From a checkpoint of a small transformer trained on Wikipedia.
Architecture: LayerNorm before each block, biases, tied embeddings.
Each number is 200 + 40 x the weight over its row's rms, rounded and kept within 0 to 999. Layers, rows and columns count from 0. The size before them is the row's rms in percent of the matrix's.

# layer 7 attention query, 192x192, rms 0.173, rows 0-49, columns 96-127
085,234,147,114,250,149,227,221,206,101,210,212,229,164,298,232,190,261,200,121,219,162,251,209,243,186,231,138,220,204,265,176,229
085,164,232,257,214,198,237,189,181,202,172,188,144,218,193,227,173,211,207,176,196,204,176,152,204,209,160,175,229,215,289,245,180
086,257,222,220,155,191,156,144,172,182,242,222,188,186,179,164,225,191,191,200,229,238,221,244,183,209,235,196,258,249,165,186,231
093,197,236,207,217,143,200,199,161,168,186,198,206,212,249,108,196,222,213,206,133,169,204,263,210,189,186,291,142,122,241,208,165
090,204,177,90,173,209,150,151,220,231,205,133,180,183,226,196,211,181,116,248,151,224,251,257,205,149,172,220,230,200,193,191,232
086,194,205,227,247,167,146,170,305,195,228,193,236,274,169,251,179,207,130,292,230,260,208,159,243,186,259,180,235,234,204,233,227
092,166,189,194,150,230,125,212,211,117,161,215,202,185,200,138,176,110,252,267,221,175,174,203,182,225,187,194,131,192,253,266,172
079,182,200,186,284,133,187,168,203,229,147,223,198,205,98,215,238,189,243,95,245,264,153,167,217,205,155,185,155,106,239,144,74
074,212,163,228,163,204,182,218,161,275,152,210,185,176,225,253,212,183,248,172,219,208,139,203,171,208,152,225,169,201,172,219,229
087,253,86,146,187,185,160,207,220,145,143,181,191,161,229,228,218,190,218,197,146,126,233,296,222,179,259,278,186,226,245,236,254
088,186,159,170,218,221,220,185,154,253,236,242,177,200,242,217,129,179,185,115,147,211,271,179,272,162,218,285,278,195,218,174,282
085,218,185,172,229,176,221,186,196,161,217,214,153,235,259,244,219,189,164,157,179,188,231,217,227,149,226,267,165,186,171,223,193
087,200,279,231,105,180,273,247,152,198,190,211,233,264,198,128,218,196,265,167,176,213,204,161,223,139,172,195,215,190,245,194,261
088,180,239,227,201,201,245,145,211,202,222,180,169,168,237,156,151,207,184,286,225,163,147,241,218,187,255,252,186,181,210,229,80
093,205,168,212,180,244,218,180,195,195,169,75,187,175,198,165,112,186,188,239,202,279,184,151,226,234,237,190,243,230,152,152,133
088,164,253,184,239,209,177,110,176,219,199,131,229,248,185,162,174,277,232,166,141,206,199,207,223,146,142,139,195,205,121,268,286
093,211,177,285,231,280,212,200,85,249,208,214,232,204,204,234,208,176,202,179,170,139,196,223,209,203,223,139,188,190,200,199,226
088,217,200,153,148,173,125,189,282,205,174,218,222,134,241,226,257,163,214,193,201,238,248,175,163,159,214,197,169,266,220,209,178
090,101,230,165,229,135,178,235,213,196,255,219,249,210,153,211,193,163,259,140,188,184,196,251,286,194,267,178,237,198,187,242,208
093,239,224,177,161,167,214,186,230,203,220,162,203,210,207,206,193,200,150,200,208,193,168,134,261,162,262,175,214,125,200,231,146
091,223,197,200,265,210,207,158,210,225,221,162,204,199,241,111,164,265,217,97,145,245,170,156,152,245,179,209,209,218,199,202,187
085,259,198,214,224,162,266,235,200,183,191,215,186,194,224,246,209,201,137,242,269,180,210,162,230,177,194,323,240,167,178,164,208
084,203,194,211,262,185,243,232,188,187,286,231,162,236,133,178,184,188,220,248,188,194,211,219,218,244,227,228,197,145,148,263,177
082,222,167,167,161,257,214,217,268,135,216,265,260,156,251,241,161,181,205,206,235,234,185,234,236,180,222,203,188,245,238,225,196
102,155,196,196,141,120,309,214,209,231,237,205,144,157,216,146,208,242,247,272,227,230,234,245,160,206,193,259,254,196,130,230,189
090,204,177,219,144,170,253,223,189,146,173,174,226,218,153,198,242,248,213,200,250,143,260,143,156,144,131,273,187,156,186,208,177
085,155,226,250,161,171,196,174,271,225,142,278,190,201,230,265,169,273,236,177,237,183,199,180,149,205,223,239,229,180,247,169,243
084,144,253,202,270,250,232,199,256,199,196,159,229,252,136,239,186,155,187,261,159,200,204,228,213,192,252,208,145,112,217,138,161
092,165,181,132,212,203,187,205,151,207,175,254,185,166,227,161,162,157,170,196,217,226,151,204,245,186,187,237,224,216,219,185,267
085,212,235,240,268,226,189,148,159,190,158,192,185,218,160,173,202,179,234,162,161,231,139,183,213,240,201,184,220,215,200,258,171
090,158,117,175,188,221,289,196,171,268,235,192,195,210,182,182,218,196,167,167,149,147,279,175,207,192,256,285,197,184,189,211,266
097,163,265,151,163,280,198,214,279,141,160,220,178,145,208,201,140,259,171,160,205,131,228,163,197,218,188,159,197,185,227,137,209
087,197,187,170,215,217,252,185,212,256,233,187,171,123,209,147,267,197,234,215,233,175,272,237,186,232,199,226,233,176,224,224,224
079,183,172,192,211,279,170,252,238,222,152,232,203,324,138,176,164,216,173,155,125,236,161,182,189,187,204,233,203,236,201,242,151
095,204,188,247,190,159,195,101,184,166,305,231,183,127,146,266,178,219,195,191,185,193,170,163,200,243,192,158,222,170,195,221,230
092,231,254,196,207,142,224,174,244,272,207,216,160,177,188,285,121,216,190,152,172,99,217,222,218,190,179,184,243,214,167,220,243
086,131,233,163,224,138,223,172,73,220,186,206,216,212,143,248,176,225,170,205,200,250,129,158,214,238,204,189,149,181,125,202,205
086,246,199,238,108,173,151,205,208,197,195,198,218,202,136,219,188,190,183,222,231,212,253,206,199,217,218,153,208,154,167,293,150
107,133,220,210,154,242,156,209,196,160,195,147,212,181,252,205,218,213,229,208,155,194,164,250,254,229,237,234,204,202,209,174,184
090,194,223,207,144,132,231,171,195,208,198,189,175,225,152,208,215,217,230,151,187,257,133,219,217,229,197,177,158,233,158,171,263
094,193,164,174,179,172,135,187,187,182,112,218,162,153,200,252,268,205,180,183,241,196,202,208,208,223,186,265,203,203,231,139,181
090,157,204,198,233,164,151,158,226,156,247,230,182,203,253,115,197,295,196,183,187,253,178,163,181,110,136,228,156,171,184,224,166
089,213,250,315,257,163,170,231,227,264,234,153,147,214,117,222,199,224,191,104,212,239,225,195,236,159,180,194,212,214,266,207,163
083,203,169,218,250,264,192,174,187,201,242,239,261,253,188,209,241,195,256,170,180,266,98,180,116,240,226,282,208,186,207,246,272
088,218,285,244,168,187,185,197,211,225,186,236,181,234,188,163,202,180,220,228,183,198,245,209,208,229,296,205,180,271,221,198,232
091,220,190,193,208,208,222,263,217,228,180,232,201,260,167,185,200,201,202,150,237,158,260,203,192,193,210,209,176,271,235,228,227
090,256,251,237,211,186,74,178,183,238,184,174,239,155,223,221,195,129,147,172,231,222,228,180,238,158,187,204,213,174,172,194,174
091,203,162,264,206,215,217,134,250,200,231,233,180,222,112,248,211,201,182,243,295,251,267,220,198,147,256,211,204,192,190,201,267
101,223,209,139,207,207,171,132,139,161,213,251,187,116,191,187,212,227,226,201,251,226,160,199,159,217,245,257,191,156,235,240,220
094,228,203,258,175,184,222,177,140,249,133,251,175,214,203,166,263,120,202,201,220,209,182,131,168,210,196,250,267,219,187,186,201
# layer 7 attention key, 192x192, rms 0.163, rows 0-49, columns 96-127
084,152,239,205,229,184,185,171,316,199,139,195,159,209,147,216,219,254,241,204,132,195,186,203,185,131,243,155,171,133,219,213,196
088,187,221,113,233,160,141,142,195,206,208,145,178,243,165,196,141,229,227,128,214,202,156,184,207,217,174,269,200,197,187,204,159
092,271,176,160,104,134,142,204,176,181,233,219,290,175,219,148,235,210,167,162,189,189,274,202,199,146,248,212,283,149,228,164,183
096,235,250,195,147,285,268,160,186,219,148,107,113,155,254,217,178,154,165,201,184,204,239,241,188,160,146,178,166,113,200,163,128
092,241,243,217,251,182,214,270,250,220,249,182,115,206,207,196,188,222,253,218,184,160,271,202,212,150,224,181,171,234,141,250,214
081,240,114,212,184,246,214,194,283,212,198,172,188,262,155,183,156,222,187,211,224,230,171,167,233,205,225,243,244,231,217,241,196
086,266,165,170,235,207,156,148,159,226,85,209,200,280,175,188,184,212,272,181,160,174,210,161,172,208,277,249,180,255,212,225,137
089,194,175,215,282,121,97,177,192,254,264,139,209,227,221,197,185,194,201,180,203,253,177,235,167,236,175,120,205,131,242,186,278
076,185,182,260,174,160,166,187,161,214,225,192,198,176,178,225,125,202,256,222,198,206,165,173,266,169,206,213,136,251,207,123,193
082,237,155,129,232,217,185,218,248,216,206,135,143,144,190,232,178,196,205,190,243,188,190,255,167,220,289,109,261,217,162,217,182
087,200,208,204,193,175,212,225,165,184,207,162,190,208,202,198,220,118,253,224,135,247,158,132,160,199,221,161,207,220,209,189,190
085,179,154,191,205,185,167,197,161,248,215,215,152,190,222,202,222,208,105,159,183,265,161,202,168,201,168,192,129,239,228,157,180
096,174,193,253,192,155,269,231,273,230,247,205,203,240,238,130,242,193,175,164,190,214,198,179,254,143,178,263,160,231,137,210,158
090,188,222,172,161,179,292,210,167,139,213,232,162,197,168,167,183,222,180,188,287,197,165,193,205,198,118,192,235,192,143,162,272
097,206,166,191,184,202,218,146,234,187,238,148,212,171,267,143,186,169,235,226,205,230,208,291,269,224,243,166,243,213,163,228,222
087,159,188,212,169,184,191,269,200,266,205,122,150,215,225,265,202,184,125,143,258,178,213,161,236,197,195,155,234,236,229,200,162
099,219,200,186,205,186,195,188,112,208,208,230,173,168,235,126,148,201,221,216,211,142,250,201,177,230,186,174,279,217,251,146,210
094,260,232,171,220,285,156,152,211,217,199,206,268,87,228,173,254,203,173,238,245,201,260,202,237,304,201,223,217,155,182,208,254
089,156,242,209,229,225,204,178,159,169,241,207,184,216,203,194,263,182,189,131,206,165,267,138,214,139,181,164,133,218,209,243,209
094,202,156,179,224,198,228,181,150,213,175,98,167,203,191,179,312,139,162,206,162,204,213,247,210,186,240,241,199,248,210,223,248
091,221,176,169,241,223,160,257,103,204,191,134,159,165,179,184,162,240,181,200,130,237,296,160,191,187,180,251,195,307,155,134,210
089,211,254,221,171,188,193,197,224,176,221,236,212,129,210,123,205,181,167,193,176,272,205,222,165,229,153,246,179,221,224,253,147
090,265,247,213,187,238,233,212,217,186,206,209,249,254,196,206,202,135,230,258,212,215,197,169,158,153,223,196,193,198,229,255,266
085,216,161,266,236,208,182,228,199,243,211,235,177,204,212,183,147,167,239,234,189,161,199,221,115,147,273,97,235,224,208,191,220
101,255,253,226,253,187,163,177,203,268,208,180,202,184,149,200,206,257,233,102,211,209,149,191,183,211,185,231,220,170,233,227,142
099,137,161,172,121,231,171,203,241,152,113,181,181,165,201,241,138,214,164,262,182,162,201,219,183,264,127,192,123,151,250,214,140
090,253,102,134,197,174,236,195,205,154,158,179,206,103,212,184,238,248,202,110,215,155,186,179,234,236,139,151,215,191,284,166,210
090,214,230,214,232,214,272,193,147,167,231,115,177,256,209,143,192,252,170,212,201,183,273,229,176,209,184,190,241,219,179,259,231
094,180,137,224,224,209,144,149,243,255,173,203,240,190,241,259,191,176,239,207,187,206,212,209,240,169,176,140,251,166,186,261,160
093,144,174,207,301,171,185,223,208,193,222,171,196,171,206,190,255,198,218,160,230,176,215,154,203,203,245,256,189,141,176,237,227
094,228,141,220,208,181,305,192,211,171,145,266,180,197,252,184,161,188,264,224,215,219,232,80,254,159,257,225,227,261,210,183,244
104,171,270,178,255,202,284,169,241,197,233,181,136,200,160,180,208,213,258,180,195,151,152,201,209,181,226,252,212,265,180,171,188
085,215,225,119,204,202,236,204,183,213,194,268,203,200,235,214,188,164,182,208,259,251,188,216,163,239,199,190,219,197,243,170,215
087,153,228,194,245,243,165,180,98,199,191,198,148,174,213,209,209,169,285,206,218,235,228,131,210,232,163,255,263,222,257,199,190
097,147,135,173,147,228,213,211,193,232,233,264,199,110,259,165,233,315,260,224,204,149,134,186,191,251,238,220,174,195,197,190,215
093,113,244,193,255,189,302,186,217,162,230,130,213,186,119,218,197,283,185,171,233,113,176,155,230,256,185,205,227,204,163,168,188
095,110,243,252,158,143,135,253,227,258,223,217,161,211,176,133,203,275,246,225,250,192,242,132,188,144,158,205,147,162,148,206,185
092,197,171,177,193,242,209,130,237,188,167,240,165,201,193,182,196,219,249,173,130,260,138,163,181,292,184,162,200,218,227,190,174
108,183,230,169,197,243,276,218,211,93,170,140,193,195,228,202,174,206,221,237,216,218,185,228,183,197,185,256,109,178,137,172,170
092,219,227,254,147,148,242,271,222,159,232,286,244,205,221,211,254,201,209,206,205,192,264,232,191,213,175,79,142,134,164,236,222
099,250,101,197,218,242,241,160,202,299,233,215,172,123,160,243,153,187,188,238,207,188,292,233,195,199,181,162,231,139,199,156,192
091,228,222,269,161,283,220,293,194,197,178,196,192,253,240,230,181,213,145,213,191,151,223,82,345,141,234,166,142,178,151,172,114
089,151,245,184,267,223,164,222,232,229,232,187,164,238,213,168,195,190,149,247,137,149,282,182,249,271,159,208,224,198,187,161,250
092,170,198,131,183,270,176,219,182,232,260,140,266,136,231,270,181,167,220,107,244,250,208,178,181,167,190,232,217,124,236,211,229
101,176,144,269,230,196,225,200,232,174,201,198,207,255,280,208,220,111,158,233,241,181,212,163,284,188,198,153,205,292,227,214,225
096,267,153,257,281,185,239,170,138,196,234,248,168,264,231,112,182,160,195,246,226,243,252,234,173,216,192,192,213,204,268,242,267
097,195,226,263,196,186,189,195,223,183,184,225,140,192,175,187,154,118,187,232,253,177,176,178,234,255,158,271,119,186,206,51,248
088,201,153,154,253,203,197,207,238,234,189,178,199,249,197,200,227,265,189,169,177,179,176,116,233,236,215,262,235,212,252,172,202
103,200,230,147,209,264,193,129,188,247,203,206,243,214,223,247,223,130,194,160,238,193,157,227,158,161,234,196,184,225,140,164,244
095,225,93,178,194,157,171,232,263,199,153,258,241,160,194,201,155,106,187,258,179,174,180,158,257,196,163,200,228,219,174,214,221